Each number is 500 + 40 x the weight over its row's rms, rounded and kept within 0 to 999. Layers, rows and columns count from 0. Numbers have three digits each. The size before them is the row's rms in percent of the matrix's.

# down: layer 5 MLP down (transposed), 960x192, rms 0.0594, rows 355-423, columns 96-191
# up: layer 5 MLP up, 960x192, rms 0.0749, rows 356-424, columns 96-191
down355 112:480507516493541497446526559514445542519521518535476499468503545537450467544461461503476539518469477509518548529484558536500466509469539501558551519476509518419470545532580588385474527519398596482529580528563532496485514453465506445528464502543442529545521586505470429513488571472453470597
up356 019:439531490542428554533480492531509515516467512529566475566540499483515466555508457466483490517527494494575522471575477523464530489492559442483473467473580506500411511512503512578479466415445477418491557476485550517442466538508473457458523510543491473563436386549502489465547553552541550431
down356 011:461495493445534545468490514555533520533514510494555566438516453507440483546485518546527538453501523512509495404477575484517464498461430514536494472478583486520519440435510484384431520519555494527510435501514509512522529412562534491475506520476558546511498510452497490431553458511530599546
up357 107:506601508535461515485529390454516448554363521484476507384416515450455512457481515473529501434488549606513531509515447529504527539474521501498499578554489473462477509515456430567514466524499511476517481518536500539494543493509546473492512554572470453463526501453472545557470488500490493513
down357 119:513455495496496487488508528504457531523559493543541570538560470570543453514551373469444456547499448413469434444475512455522473471547476588473533452469471515540475494520602545511519500515519473505462556486380510447500492485511551522558443514540524493519490466522543451508475511501568507436
up358 016:525468520494453448522454521480442460512519494527529545484536471516472477442483577539529508520462517485483409490480470540527495465459499445439510480526524524519504521527458440555488473492531505456466508447540588475481489492496573537449529461446549485467477436483497471472489435475441492525
down358 009:415491512557497461470512472508498471504456504496532581544497447468528500463509504461456506522456501543476566581574505429523461520479476553452512458548518362548553545458475568476563473450490555511533461489421480439496465484513505520536492481565435449502520493538518476590473528467472494457
up359 120:550534539483424508480466471509487484511449442560543506520416469499439445504496480519560510507493468524512486503567380568504538480526513451466467495532448529423533491588484505506449510562543422444531515507537435527502513541491522470542448526505559450398461478506473524535465518545518486519
down359 129:497486498534521477472506470479504451561449460529478589484466493519460522403519526475532524534494463488453527460501437490549575477480542447489496550430529508542562564462541567463521554533471470517468518469507581502546511522496540475477444582574581450461430524449451527517570493494464461485
up360 123:608541516530399490463550475463612555524489464447381496479498460434458518520493543489564471461541535491533474527566552446463476463498475489481523572574539470506457544526473537508510427551459491508489496495575541480540544543471480500416472485491487483432483484566597536522512497537514500478
down360 116:413506500460478460503520501493490522499538447488550526617502507505535496510473435489551461508490504434515572455513542494545548512469489449590508415531533455456457467485470501467554490502483491518480524524463465402470508401544491472410462511534481496492485546501477475491528547491532512528
up361 126:489458489578497485432579564469542485480517487462494472491462441474476499514445536556525586508532519511459419532511500464510494500517528513505540493600492510450451567545415486522535486468484460461530571534547482482504566442494512513489510446510553462445506557586462459495498505538459488420
down361 125:469500469478495497436514482573581546412490494523552544458483510564461524598413514554499475402523511478508513467461453521511568486511443524558528538528499511538477511472452533542472493423426478507462505524469552508619448484453479505449435481444477473523574529494549542479511488458497504426
up362 113:579514462540561487494440502508531444510491449522451478421520406486497540475471544479533554500506393497518414532504545565461536488503537430499518489476514465516474564495489468508484540566525505494572524486480520552554533496436476488437465399520477509535477564502467533482564573531446484484
down362 110:471537494525480458458553561524468559571483429489596498542454515494530522517541501496526460486406485495547498409427488574498522379505522557481517493528446529494520444493482541587507501504467515469417492564471446443490513469496496534463526424551539503433490513498436453486418478502493468516
up363 127:463556461464526471441485472478494506484563514509464493477421452491503517459495534525542521571457525478526576505453480530519532474512487494462446546516436506485513537547441520462482467495534446512551481507562526518519480471499499466459547517465523504395459498458522495527474508496559475464
down363 124:473494430517469489499559534537508481493480451491466507520474483509529454450462526509457514445488494590473464495502593458519459472436552608476506559499539460478539474512517500452532518507480435554526497475526488514568502462481474472463487519430501446433496497529519482530535501523464495520
up364 121:527527497465447452565522514434512496467520495488457461506489466503504464557502422547531481505512520515534507532440513465502399495483556485498535544505548442500548524561430462476517413562453451542485474455514534513515469500450518477470482439504507513510434513470510515522455515502565499522
down364 116:432453555539468509392505528558558446520497452457511476483519461498527444514520538564528533575482535462467514459491429494480542493529427557557584463510438511482473538510483482492540466514454567466477458476469440506508510437510527478601483485532531502517479550491515478448507466529522481510
up365 028:526572530539538466600467422486513478472469476588529540526507460488452453519436501505516497495500546550459457515475466493522563460405548460501577465490492508488520545545497498467515494505543520481580507502474547529512531455450552513472510454442522471604522477537451449480500489581524493526
down365 020:451414471489394511402528537513497463530522545493505465519512483502504490432547523499442494473515497530527569485554563494461438491558457547443454503470563506549521439422519506474528497450503564540472489482570482435495482516486461527540459486486528494440498492423568527491495466467524519484
up366 099:488469400502490498537489474488488481462535533512451534472527463479525503532510522505544500532425509542584550520502493492482495558575498574415503532487427504538475448512412413517467471471491503499529515491494447473526473465442521461538497482522509425574484434523518488431483558473468511477
down366 112:503535441554533506546530473548535460462477505515502567545465541582571460462520541495515484500462494518441504505499513507543500483572503552488435521528553446553513509455500499464612487464500469500531485481500504584537519494574540518529497573493484499496539499512457526574466418506490493485
up367 118:469531476520489506483509431476487537552460511460503475463429484500468507469494468472487589491464507550500490537548466480473535544569487413485548570509524493481484466527577449494513458480458431492462516533539504564511513558474581613496461496543480448507541541503462488562514468484469517530
down367 105:445543474502526477596512468519474479542535531427464536497545439410534502511475478470482433469464491556529476495479506423513511554414524520498552607509464525532455504475469555565470466521529544524453554535536523492546540466511487472519485478425463536504438463532541453490535461498470480505
up368 105:471526484479521492434483486477520475574521517516477443424498465463482537482476522476483546536470432497510491521521518488479469565433506391489505463553512543519461550458573548496544474514495541582474508507509508517489529517548480535465509428527467544553542532477495566519568478532451442462
down368 114:440516475545453525541530496458507467551486485494519499547452594498398492509505506553551536508567484516500455527543539527523630529555521483432491512504501539441514447485457498504531441449503504430570441483526513467534502482490545517527474455470558473432475431466525502545418546458503475592
up369 121:486533531513442501557560573529510536564508441496447449450469504523534506530510475487524563499486517524494525530532550484519542464477520484472516564499494491475508535579453468365490481582507508482518591542531437479534496512493466525508535510487524601515487498497448487544400458490498487488
down369 120:462460431459542502492451502512494504498512536442532433475545530549527511515538473472452534508483484432542463544501515441446455492546538497497480538536474527396492473496626512470433509519469492539458494508500456509502521497447489458512508568538499463526485497494499533499564489533484483540
up370 102:483474515501532527457458499498498500560450494496505459546495534573516529494456510531499476512533505504451467531492479514424465561512528465491504532501535454520501483527560489531543559505494521499492553479493492421437531483471497561491491446548382520495566489552482529526560467511483483462
down370 116:493568491480540515473458540456577491484487532566529498470455527533486453479502473440408481550554510531446601483471529521540493467504507515413434497443482563467537486440475528471494490433529507410541544509521441490486545522480439565532518460564491482492408531513506522525529558475501488491
up371 115:481566506554474454500509439417579520485475481441430452489499508478495534511500513542499460499412475559531534533519542493528437439482478529474518501455501482511516549551508525445489490502466443506521579535468444519485522545487561500528541541579516468486522524577442483459419520506499499480
down371 117:526448503478526513502533468497448481549469469506499548531469491451532565512512512485518506478525443537501441430529502493379534494489484527503498446498505560467454439507492497507548475503513491444468491481487479483556546574522510560494522493549526472436512481474570546479507433482416526468
up372 114:477523500489433504505511514427546528492521450530500459512411537453469479604532437524552522441492481532542481490590465514484458488456527504490505567495490465525569451528490524523428496514452498496485529450490390445470532497420545504448497416544469464469460501507518435541401547522504495503
down372 115:489507531508506531455474557469500510420450526474554557520490525505549601533478501492497483509517533452519501441526568488468511551572537418554490581489498527641543520492509481463485525504509479465470456514471530525536518507486460544429468520468460593476520449473461446562529520531529480453
up373 016:532466420496514456483508454428542466503426563450490531481487480433538562454424488486541488492546533501459501530524483540543562511457533495531468455500435608536552491494492562441563579485536547547569472518529517533536511480564526487526492507480515531531499602458500475444475507447574458521
down373 009:489451455526434495441492474581559537462467531527474439469517435460530480512540522505487489478477506505545459590457492465556499527488543551479484523449507543569450518516491489516492454527481531467450520431495538436453442504473542510485516514435587455451496445551406511527475468535579500449
up374 123:496524547468470488445430469536537550489490486558539448475499447525467479484447412514508536542430541547472466526494546569559521517493529489464430468500409552496546445586511539467509497535506509476556548511538431475609487549456439563546492531470505542470485454543536418517453506441591480512
down374 133:537554454533490489514448492473464445515487500486509509488457498526544474418488564456484474560550525546470469476502493445491492487486509499471531430555496471541469504524572554476580520510526528422467529493409494527507498461435499464537498539514491539497525463482480499499510438576450556496
up375 029:516535444502569446528525518466544423495501497487536547458466516501468533516503501438588442483551459516479568497520418490488592493501554451494505450493430508420511473563469477454572541510513530525531470498566536514512482465473509447482504519521498480523556531480545564514472551416427512491
down375 019:478491530489397519479517509518467517540476521508513467527572441498473494462499457528467522488451515503505510468483580474517501405523463529487544505482535500541528483381503522520490477443506577502462542469497495472488518504481499562500465469444534531485459539432510501416502440588479528498
up376 080:464516487543516501516510523471525539431470453588518420443523494418497507495474468481498484509474444499398513527517519516422575499455493498423472465576525474550492443469555479576547546516476573501536479552509539509481511506543455536549482498509513514529528477517487523518460522502560489521
down376 107:532494521495478565553528466512483426516459533539501554488437461523492554537540521444441501457507561501526516448431505490453461520547502584475490473484465522461463551528511529511481477433505443449510434502558509569527558532513576533471543554464591440500486456554512527522502476478443486514
up377 082:494513467551508451494462415441554490503491533482473455515512529479508460484513516545482525439459534588529470574538457527465514489506475505497504472524529469583487545467525540448453527441512526547490495463475460505433582429446486506441459508546466501455523483536450571533534461456452471444
down377 096:483513482506511530470572576475496431499402517406475497484516482544455483459505513495492501522492449544547526519521500540564435562475576447506519466436482541461465530545480483538442529462480502429457517471506530520509580521491487476461494517534485501528554521491432478531565565482462496480
up378 020:547468539472516474576476449463515524496459502452509511499538460492445457472436552427519443486534530480474478463459465500491581497525593518468474509496508572520503588536519423473487464452480554483565483484490539594564446443433536532474437467504528436564488470432496521531483493455472512481
down378 011:471494504503411524509456548576522439444547593448562541502523536504496443484536500473465516540506504479461520483572567479519474450489494533497538492479534536556519459423516468450543509466488539533462479464522445445428481514523487571501502498469557584423508514495530515479465439492500517565
up379 087:549460486553476532480456507422519448505425462434515450343515463479420542506517494523529494479468494512582505526522465526467531447467566439527573523508512518461488515523494520518480412509495496468541521502531521506575574513498495456513454526500532465481495507483462553509561468520501425480
down379 078:521503480474426566484491493484417500549503485522507664461531527526504449487479458506484508507502547488458470364482457547491490477491440515750521571561470507489495493502510484532472420534482504521498513526493524446521469523483469521543476499501498470467543481483443568502522505490470566556
up380 017:572472517456513491522451501486537486484460489478466479527462438484418461478566516499554469554487549490474463435455398443444567458516587541497529493456519568502567556523497484481553469471474598494537518483535541599553581566541499506455502562542487486503473523422508534605511527514470492564
down380 010:455520523522505510487512518586475492455592484473529513481515541493520468456478479480441491517480527467541492448556547507595514475456480432461544495545501455524496444455542484498509522426475535495512475512503500443507446499475398536538517497387530559450475541463464519441518397465512497537
up381 123:514468473500414500436531532477558528559416451433474452493526441507536479511480463506505435541514544486529483499512501486529446436476500432494538481508460515519591442447448541473474421492509517466518478450544570540452533478441521496469429467479439396500547523501588591511495506531475489535
down381 123:564497612554530485491446474527529538484501496468515474423582526441514600529457464517450488443500474447488508570483443444503549484480542488530510553507483531454486507547458513497464532498515577548493568476464512539482479497556489509497504564492500562451526516505456489530535488542548487465
up382 108:556539543522485495493441481473463480562475488535472486547541469545489352523465535554522445551536564527459513524536467509499549527540529558461467576550452523475503477474526507463446469523499529473416475442466395466509521452472465501531519482565385428439478543506545533521537507483506510518
down382 089:542465434559561462489515477482506533547570460494519454433532555479537517538486554532539424459458475499469525469505523473441533462428496461522526490446533567446466424491489584498524508465476483594494461483546512565453531554572472486475583523455537584535472528458525506519478516523505453470
up383 123:454457474572455513499517567438507523521483410474451467528474496503456489543562486538518475521484501458482567520472512562471526384441510519495454466528512565555498507522537501440484469569493519487483406537496535550421457463482536445506441533498509543500454454530472553484447475503536474498
down383 121:415430513506515500496492449497430523556455538458499529499552520519503517544513442413494466550567433456506494485534466502567397512526483441532516497528534461457519462455471459531487456426539478450485515483479415525529533479518469524551538443463535514492494476525535482478579445502569508466
up384 104:446450506416498494473439535508554477492450610470527487527520459440473524581527515547485503523514488465459543537524434583555470499519487432498467520529441542513566515527541454580462455517484498495509549515511395474464514549516543499426532434441500480493519538475562503499508499545518475488
down384 089:451469503500460530484500460447485473541469511491513686473515483482486443531600492466520489489487510552469499388462495539483509435494506500699504516514450537431523541474551470541516466519425503502521509474535437503498517506476430499492500488494467482470454509492543514488495566492545491448
up385 120:505550529550506524456490444451479485511501472497529502451502472523444429590475493464476481501470529484488512513449540521506566532487500445428508481525436557455491468550475500498483526530549490516502434476519481471515545478419440466486490396540464472453454547521494490529509553469499493521
down385 126:491504546550452528559469465495455553536499516499524492600457452440535471501507483526488528536465493490479548415513508489477520410480494525425476471559542462452461444561514447523542531568504494394504532521439489442502514510468488495573506542477438508517503469445531539498462459506566536570
up386 115:477540472471485488524512462450523554539550460494449493502476459511465478511539546503534486469523416479529524499577485433501483472544482496473588508532496462505434561494453486543567371556477441502455436470457458556519504537539429540441517423526490468540454565491516517445414541520508482482
down386 121:468508474440490486500432497445511508537495584466502647494530506529452472488483551424528488514446542525546504442426431585530476492497487482439459439521456498514433513500525449487535532502463464504486544465543528536408571505549490517481525482504552474485459428514508559474546511489493493555
up387 105:459586503559484491555469502522497490536539473565403511503479443507449530474500464541493559587457421549511444528557462482510513490469526470462500479458478530518530499448588487490450533499458506563568507506519490556431513536536575488503436536471490547469551544555558511530489506479479474383
down387 095:525441503512540536530543447529470546544537486430549436506535514531524424504521520520492486426561528534527548523446467485570488469539486477495505529452511532500478479529457486510520494468499529485516530520532626426523482466517508499527582479505491550506501431519464469404524491456493524534
up388 131:550518533485434510526480561496544540543481468514449495517500413471478533568478535469547450501513474552503466524448442494474465483520517534446553556510506543467525503515483449485360435480514491527540441521534476483483533457431422477428430522478505512485494527485515481499467548525532524515
down388 155:563493564484484520494486490511562504605474508487462552458476509520507506436561516471524517463470495492486438505581426519537478533418527470491482478514484493448564575473561551506422506571460554554566473466523492485502480520491499534486433502559532410421515506553546495498524471483527491480
up389 081:555518480513514446466498525527549466501552500454470475469545442500525517513493482473542550529472495516458490524522498429576477534502477533491490513446518492476540506484402539477512489506571480538499482578508483466534467505475503425468469459488574505465480562471542500413505475502483462455
down389 100:490499485425445590468507476518509424499443514539535493567526540539461561467499464475491524574561513521492513511477471491535490480519526559514526447463477499531475542500448527474493521502508464363488500521508517467508522541544508486469558543529472507521502536536505513517475518509420463531
up390 120:555488506528448492448578494435518527544491443486412462498518556517552499482522531452530471477458510428497498526469498493510562398514548485513521492508510510513522560548567491475484437527479430514502442530547542488457536469476514475437583523537471454483477571524431557520479538464441490447
down390 127:460526433473387504492469548528575551508450399505504476512479480520523505458544566510460525499479537464517497458505496460527550480497438420652516402430487430503501496485491469475473548535424552531483448536499504542527559474518524517494548554478506536515544468453473485424494428544609529500
up391 107:520506544469489482463528475455557485546440464508382488448504440515472532504587519525541438531472475498532528533482470539519481444510514532465463499521503499488446462516478529479438462535520467464443527509487489569525480561481532470547495510519504504554507472508518462477487508491496461473
down391 112:500519469466504564544467461528540473400568503599580499476472500520463473448522519491509508522539394554528496438554476426456527517448515497532436497461436522466449496470450559513513446505544596553496548484391507506480512446544474487529519493541476460566486489530527476508498460467483521478
up392 110:524528510544534468526473469459518466584482510476525466484578507440466505462463466566567486513461548500443453560482444453510499501511564509503513535538488509463542566449493530491563582511400508459525601500484504492477520446468507475527431532544415540453525496542495506496511513453478521455
down392 104:542562482409474493539476491500519492449507470486481533502490557493497501460526517541478487484545494492557518436490496530529551493490483531496493465520499448538530463566473499501453519482574479422457510520520556521464471491554540560547590523543484447524483477503464493456487549496514480532
up393 087:566519567540576534447534525490528498539507530515538476545570460525453500430424528488578550506510451562512485584525481485482525510495505448467490478494487522464426505557502498509572472461488498558485524534498504445536498474482429504488467472454420541408509548475492519471524543540517520448
down393 071:483515490474513508563501545528478450564564593504492572499503504485449447537494554415480465526511398504500545420480474489537572526472567494501459462474455432504539536462517490456464497440459490478514465397462478541563560555540462508487544553521535583491500544471511541533525511529479476440
up394 018:549479552499537521515514408501475472535502523500455458552467465470451526520488605511507468529426497474475481424464501532486490461535498561541503519564458509514577475510464515552514545407498480529469527477528525514573570553539601522446494528516489513458515541384520490551492517543541541488
down394 010:533556485498450537473522464497465506460499504466462436494513488549561507554506493494536532512462534483516513494565506455545551581514455502450558418496514442498526477455535503509540514543550549540543556511446535416477476512497518469571474571457476468440473525606519554514547532418522530504
up395 024:552510526508521559501517551547511500568540537492430478551476447531455518495514557552509529463467500447536433508512498520519481550556506488522523537519502507525553424448518501484488505476488487441451504520545499477472500507538479580497487459447518529420451552466504509481502434505427532592
down395 014:495469484489592463585525478420510476476512545514517553434503536461541531497479468465505500468513502495478553480474498504505517449432518524542488460533397482486525498563529563495551469528506483553553539558502453477492477536453495444451551540528463459584549482527487555540489558464526526460
up396 125:536480542563567468417484486472520498528493427408469475417480499455501556478525470484585536483481406461467491527431537519433538447431539428488490497523502488494459478468440471494494429566538531466533421559587505493520552518513412455455515483482487499513546526512527512475485487565464449462
down396 130:551493475565528509476468515470469470499488580446443562446451468513503450446508478573463491581436473528491531447519516454495472500413580418522444569526500586472461516524515562511528482476498532501449482540493504484482562562438508504505512489472503569449495513493472436514467455534432484549
up397 127:527497563495452500540534568487493466479461480492532466451441443435432529591558512474492517543541552467505450543434516509550539387467500446485492532447525506501541429529392385497454479549459458431515529555552459514545485487475505514518473496459513479405508470509537479515435535534535511466
down397 120:455504484471545544505525459551433499490541550487463471518488553521474488448485579463470497500487490531529490593483533529548465550513476499505459528561465456478517502506557516504546504438462502565526508458500456524546472457480487524530526506489511476481479473482510482570515571478538495488
up398 123:432534426471489475521474477544488455490534583528462481518428448441502478509494458566548490504469514535528604523540457525571503488502485534468498515512529512495450503516521500475427512534473524534471492446480494448520492606470548469504532497520482426533500522492534505497415427500470478467
down398 126:442509431568587465481468490479522456541477523445495548427485490526497512555552612485582476502461469542558479444483539492468461464495531508540527505471562523477407501515547495398539502497497494459439536505469498500519522498441463500513480491495585512480525540554541513488507449486475457491
up399 101:520485576492465516563509558520507517543417444467518494505466503440457458543477473492512493466507537491454550473469440475494517450449497545467503478474526509473503464497397506536449498567514496455495461522571465573487492520500553534499460499568557520470467539525563462522449488485582493476
down399 085:552534453481584483527537491494470524519514504442542476541521545429526489491452465509507453503542478516493512480531545527550571498506571453530464490479469462423488524512515528487478518446524462466526573455414502470546570537553532457497533494456534518474467533469490581461562517500478512517
up400 097:497514501584462503524547526414558501555490501457496448485508551475510503490474514498515499515504429463538505554499491472483543471498584464510571455521482490563441482505567500499481451542514449475506441543540477503592554523549490574443461496491451479513483495557513539512480555495526435410
down400 088:509492537485465556487546509513486465461475476519506641438549422525466495519512519495480484539529465533466488381486454490471436452455404455707555446547532493552537478520488495464467462498509487496475474545511489454492438494538464459526513452462516504491491486519460491504538562498549523552
up401 122:450562565483465515437471448417496534598501431478485454539497546526488446485563499539567538517522518514425560515534444541547560500475534498464449604500506430535477537526488521442499513543511517545509549569509436468479516470456524435498565444499475497498490564482503505444454454454530442477
down401 118:502481485496544477544520528409495484531439477555528512469471479482536505489477423513514547509499510594456439538456537495545464477438494525520492478490554540548473507463574520528452567557561477421472508563466486597527407549523442489486469536496506462538486531507558509531451414546502496494
up402 120:500473410431564490477484511554540514566513511461508467555487489438546468492518530488512495543437515442535496518554490426498522489524528499502509527546489451485511509507484493527521495499493545554513427492520495525432479505528451499462480518503445461530504547490584561454547428505563519492
down402 129:539518444485497486524483578520541466454501493515550497483465551501448568510427549529552501428508420509418539462525436478503507464505537505420489483493567487488489527501494464550490532511588512591465492457502485519544505498414512493505496453496445536499496458512487469529555516551513492586
up403 143:438545615560470476416558449490525485573494413458482472603457532408460417490510572505559516468508448589501532520533409531530586533532474499450498499552439488486541575536478529473420496495528453534488571504534462485555500492482500485509468455582462493508471549493497500459523493520523454445
down403 152:473520415443506508480439416472427504496489527508501526512451528534565544474533496479437550500484549472532470532523479496540490530514519489452491419467499503464504517500493411466499540510496513477517499577589507528461463484465501481551519579545518495483517496579490486481512483580499498581
up404 018:493487434495514525485484488446479449516486569494471475527425469480508531454477515551509438517474467445458384417533501544538538493477530454492512427462474488529538426476502546481572588506499505488454500518513504513527532498514439483501584521453522516469438557503534538404474491441488515531
down404 010:500423478531443481445534548523507497448475496501487440484519451438507497477510529532463505456501515526517574512457487454461502523502538537477475505470485525558490498515561519508505400496467492530523481467518522448488433506447571494464497485497555425520512455476392533545507533549493491485
up405 120:431546526485492476503474580508500397466401475475507489539487464482393530522536527554521552475531489532474491542523503600522518542485490528454456458448517479482566549489533460540456521489479464486547566558487438577506536538530518532525601496488534485479515546429508457568550475476533451456
down405 118:535495455464485527531519441553506511558547489489505441488460590460527393461480436444458468516588489522468505475534480521574521446428593524439589531552489546545515479497558509525485494486446451482424423485508562487495532483467526433521426565519446503504483464536522531463477482549466512441
up406 125:465493516578518521531499583500498461540487457499478486515465561506404451508523467472506571422544520500529464530480455497499527509506502458480502516496499524466512512585465508457443451521556464511412456499531472543541492541422457470515466519525496591478448549464471543606447481521492513407
down406 120:540450493488503514482532511495385491462473449534479452544539441488487493492526493536417479465498504493563499550447496533506501476515504449552484522484438498553545461423466423461470530475487632488573502523465529560491513502510503484472528490462540474443451490521537501573510518460572504456
up407 121:465573482459450465526498514397507483511537503498439454517428440411459492471535528523498522520528477501560526525460487538482488490566459535506502555487488465485552492580548429548466470522510445544483503477523553617468521509512509602421547429484544459476429470475603529516452451498546510493
down407 126:586501496506486500427492516538490456520473471476520545457475462438505566509508469559483484481462574472488512501437452525482511539440479568609518513486480388437520475575440527562483558552537531455532463544441471438518517494403517522567498576405512469472512504479518475478524527486539500567
up408 091:453476503498504487468486496507553427517441446568479436437470494474550513492452516531520491510487467515417549530492501535425484560419531467473449546603477533551479444483530500548517493510511538433554485574533506530485510582488486569512506482525571522499522463547517497509499534529496495469
down408 101:494385500490474593446530512466576570538499525526549560534516535493472573542518412435452490519527571517509482509481498521493568515581465485504451529479476543438486516518477479550494516504485515462500463483537498531471529435575511545410548479518517477477482458472520525564474492488481455531
up409 110:574537513582520472508481566386517467594486432511495473434549483485496502497477486514508546499535539418454477546484501490494432578419532565458501471531489462474483480465558483494528513467546497510520466552509527509444541446513407510522483503476490538529532578521414520557539489510505493495
down409 115:498463527444528521457473550503607470482480491494493464538448490449527594486483445507578465561483535486548488497472511491504548578623497498437490521489443545479514513528536475526489570436485441453512494426538555467534470532512542419533483536512507481502569440463539487553507499519461540489
up410 111:446591487523501489476489550483496531487474513493511449413468462516553491459458503502519522575543571506494516535551469549535540463538528476492488499501415465445545516476480424447501518530565524501473500547533469568501505534508497412419457457473475552508560437507534491546432440532506485458
down410 105:483464501501552529481489509447508504536558519506500481471539520458514504505427561473464493473468497490497531507529548482419552474520487448466541443576564517507513496526427469545447525512425383531550561436530538470524489543525524432490441474488428528501471476473562508504484570442451526515
up411 106:530483574476514511471442431480489486564467540566458448446500408535544515468498475469526508492575578507540578462398487499514453442509527534501519450495485483476470390500459464453445488507511469505520529537513457466511454522468492495476502508527502523484497506465563521525526419551495457534
down411 117:439484468468526495533461416478491558515537492489485492460548567407516468425510483495432496534468506521489451509538542513466567556483520554614511565475427464468434457527457499518495568495512506497533490505429533487494485539486463498476514547495488523495438534474517494406511500467501461485
up412 128:587460508509456517517441538511527524506499437581555471454450472510510517464437508491537511547520473539491460524467468488437396506491542457466506505514490532463460478490477531572524470535522450483534443469505501497435522491486404452528438503485516485478556500566455524596527537515497513478
down412 132:570577461512496549547518560454559501489486488552559488492542574493475524484433487503484519519494484489473488421570550507449463557475486455413485496500510486499532471460521459624489445460520487518487504546473526447487459499508470466542462530480501444496595410490414547534508561498472497580
up413 124:565591539454478499503480398537499489535534470555458484486502463472478509560461426539481441393512511574446525570584414450556489548489470488478484566480517495481471502493470468501554523537471551522464563525484497488603532513479526513481502494479505510487437545522547535513494477468505494469
down413 127:459541502490487486529536471590624448447536435520493521499473435510432556510521529580575519511466540510466437561482475532520466494555481477498450611514472391452502520485518502448510476548493477477496472528437473484546496447545494523487468482443493501539496468602517540464502483429482543456
up414 103:497545515529503484538494476589498507587488558563425488419421547435558445529480451458493539423403504499509491490595472474521560489444480494487521611481461533491513535438490449473526446471499488557539510582507462540480577524492607561462505548523521450487464527499538528576506499495461508492
down414 096:511430543551386540514447517442424536494432459444536510562500444536441509499491519450491431492535519521493530441483547543511491512523457523455500469521502526450488488552547530580558544551495555437409539525405505491445532503523489525513486450537495515575560373466459540437471533554536502526
up415 119:511498516465420504478494426536506469507523515472443513496527495505468510557523474500474465516513502553491491532477488589529590509576550476456599503521501593478497482519499486472427454449558408571487397524546514544453505547428451477512530514479489547443509484518527534547467549561482514523
down415 122:514483462530450488511513527512459446545446431553478558528437505501477536468500555434472550501477510459484452459576510415542508479542564520434424541527484434580469487466465461467510549498555522422456527502481567526555469509559482486512451519567538491466492500510516562475428444536513498457
up416 118:512552527541442457473428441476538457535475494493356494426452482485457491546519523471481539426494491489527477504468537534528517479477514461441566472484571494550461538533574490468499491550424526519586447545511534571495514456501534496468528538522534561560538503465488463526481536505498446488
down416 106:432433475541525521448481540447513518551440447463477543453447485505507471543513447562450505458448534509456527488459558535466520505519463469428464512564515554511516538542538472487475542460472459551603484510510476415464516523508537480552521537516430515488573484451452473478529508464435502497
up417 018:493460489484548421466489464471436452462465515522490497448543557481481516488553534495531481530565525508567477501521504451502468471457498468522477523528421581531541541503521548536502577501539482532518473489463542474477502515491524456532488572515562525512511593541498529494482507410584392536
down417 010:519461504522424518496505487530515520504454473440476405538547474485577527482499528530460485482494512541529498510500537504533558524498577573470542468525473469542497537414503504569547451492503568520523542466532477498496531443484486462504539486452438452463471406478514490593503428527586528486
up418 102:470458494475526494476488594440508468541484462403534513490476467505502503536467515488484505499489401506517535519492543487459527517501485460435540509605490535484484503525476493492459462570515469521498472526510458555525471461568519475516510516534514562419437543475494534487519494531546474459
down418 106:441496474523522496585501467543515510547479460497551548551525491532440449457453529499490523468483550526540518527453502575505490513455565518460470437448494495482533508445533463593568515465449487431545516542531575529543543491394500531514522509476513509507512555434535441467535519519437507459
up419 086:553543558472499503463550484522515524556445442464466462522519516505532483471528578470534511498477539445507529513498499486437544414526567529467498516543503492474423508493511484482490481541535471428512416555493541533532527533505388483437511482474405533420455507483502498552514497492475509437
down419 100:474488469484438477487441496487550541454496460508449473500438441564515508513490483511462498475463522549528459468501458474568511506491571495516545493466481504561541522497508529491479452451492503455512532490473492518541493546473557409564491550551431524524542557522468477486492483463474464580
up420 118:414454508519456522438501475525522507516495484568484478397468486552501447457465556534533488459437519563472504485583488516551531499466538487465504454542531518486411479478523501448490510448515449520491503501518433544502541480412406555516518471560480464519558454491540459513468529467557468523
down420 117:495492509540519506563595492523505466473534436475511493558531446535587558516499482481442573501462527447551491450478487538499498493505470485471534532531477515515421498504573512452520543449537480463485476523515527555407574496520509514482483543535462447473419508499453545509484459431505489501
up421 090:545535522475464531504430475463499458513531510492503478515468551402439498500497431566479502548553488513491511575533518512573500507470587463477497513466496466514522474446531468559484528517513473459487488531488505542514581519531487493420444435510492560529585475508562519566487540525502427448
down421 085:501478509480536545464497445534463474484466504497455674573531509445511487515508472535437536511465600497466486376538472584436460506522478507594487506488463480492540532593479488447507440495443513513462443497504491452501394543448492490491491500513446499500516514496481502497520495524448510502
up422 120:595594500496455496494522475442474461502420517510503466569424474488474547525502500532512529498547477559556457516448485534577496483557440529516542522560410543462502474549477479509412512576458486515471494453550501466474495560499559475454511437543525479530482536514527536531497444501495488525
down422 123:508485449422512512458539471307494484542587471477492542560582530503519519491471477479491491490477542476453516565477559473426536544482517546511461562486521461460535489412556444527501531482529516505487522472509546424518514454493473503469526553561501542534419485542520505459419505478486514458
up423 114:429421493449424510511511493471536493555493505466473502436446487454495444566498466524546507496489447513477494517457458486479465524475522438535552524522455476479576561479498460513442442510507430480519450461572469514470564500463461536386543484521547481481503564538569478523528550522477437425
down423 108:476490503497475549527488491479513455494484483478484772467469488481458492514492487498521515492522508506484481401483465494481483482507522493833516504506450488489514499497492481488483470531483468484512499468563478482529540538479482499454500499499523489509460501544521491500461512467522394481
up424 137:437516466527373473487470514484594500498495525463415492465520430482452493509497522551548439480478549533446544536519453525451476526538499458440468466526527599503506451524517419426484430529561432509500499539542456492524563499458494503467516529482486502442504489515598518572536557472520508486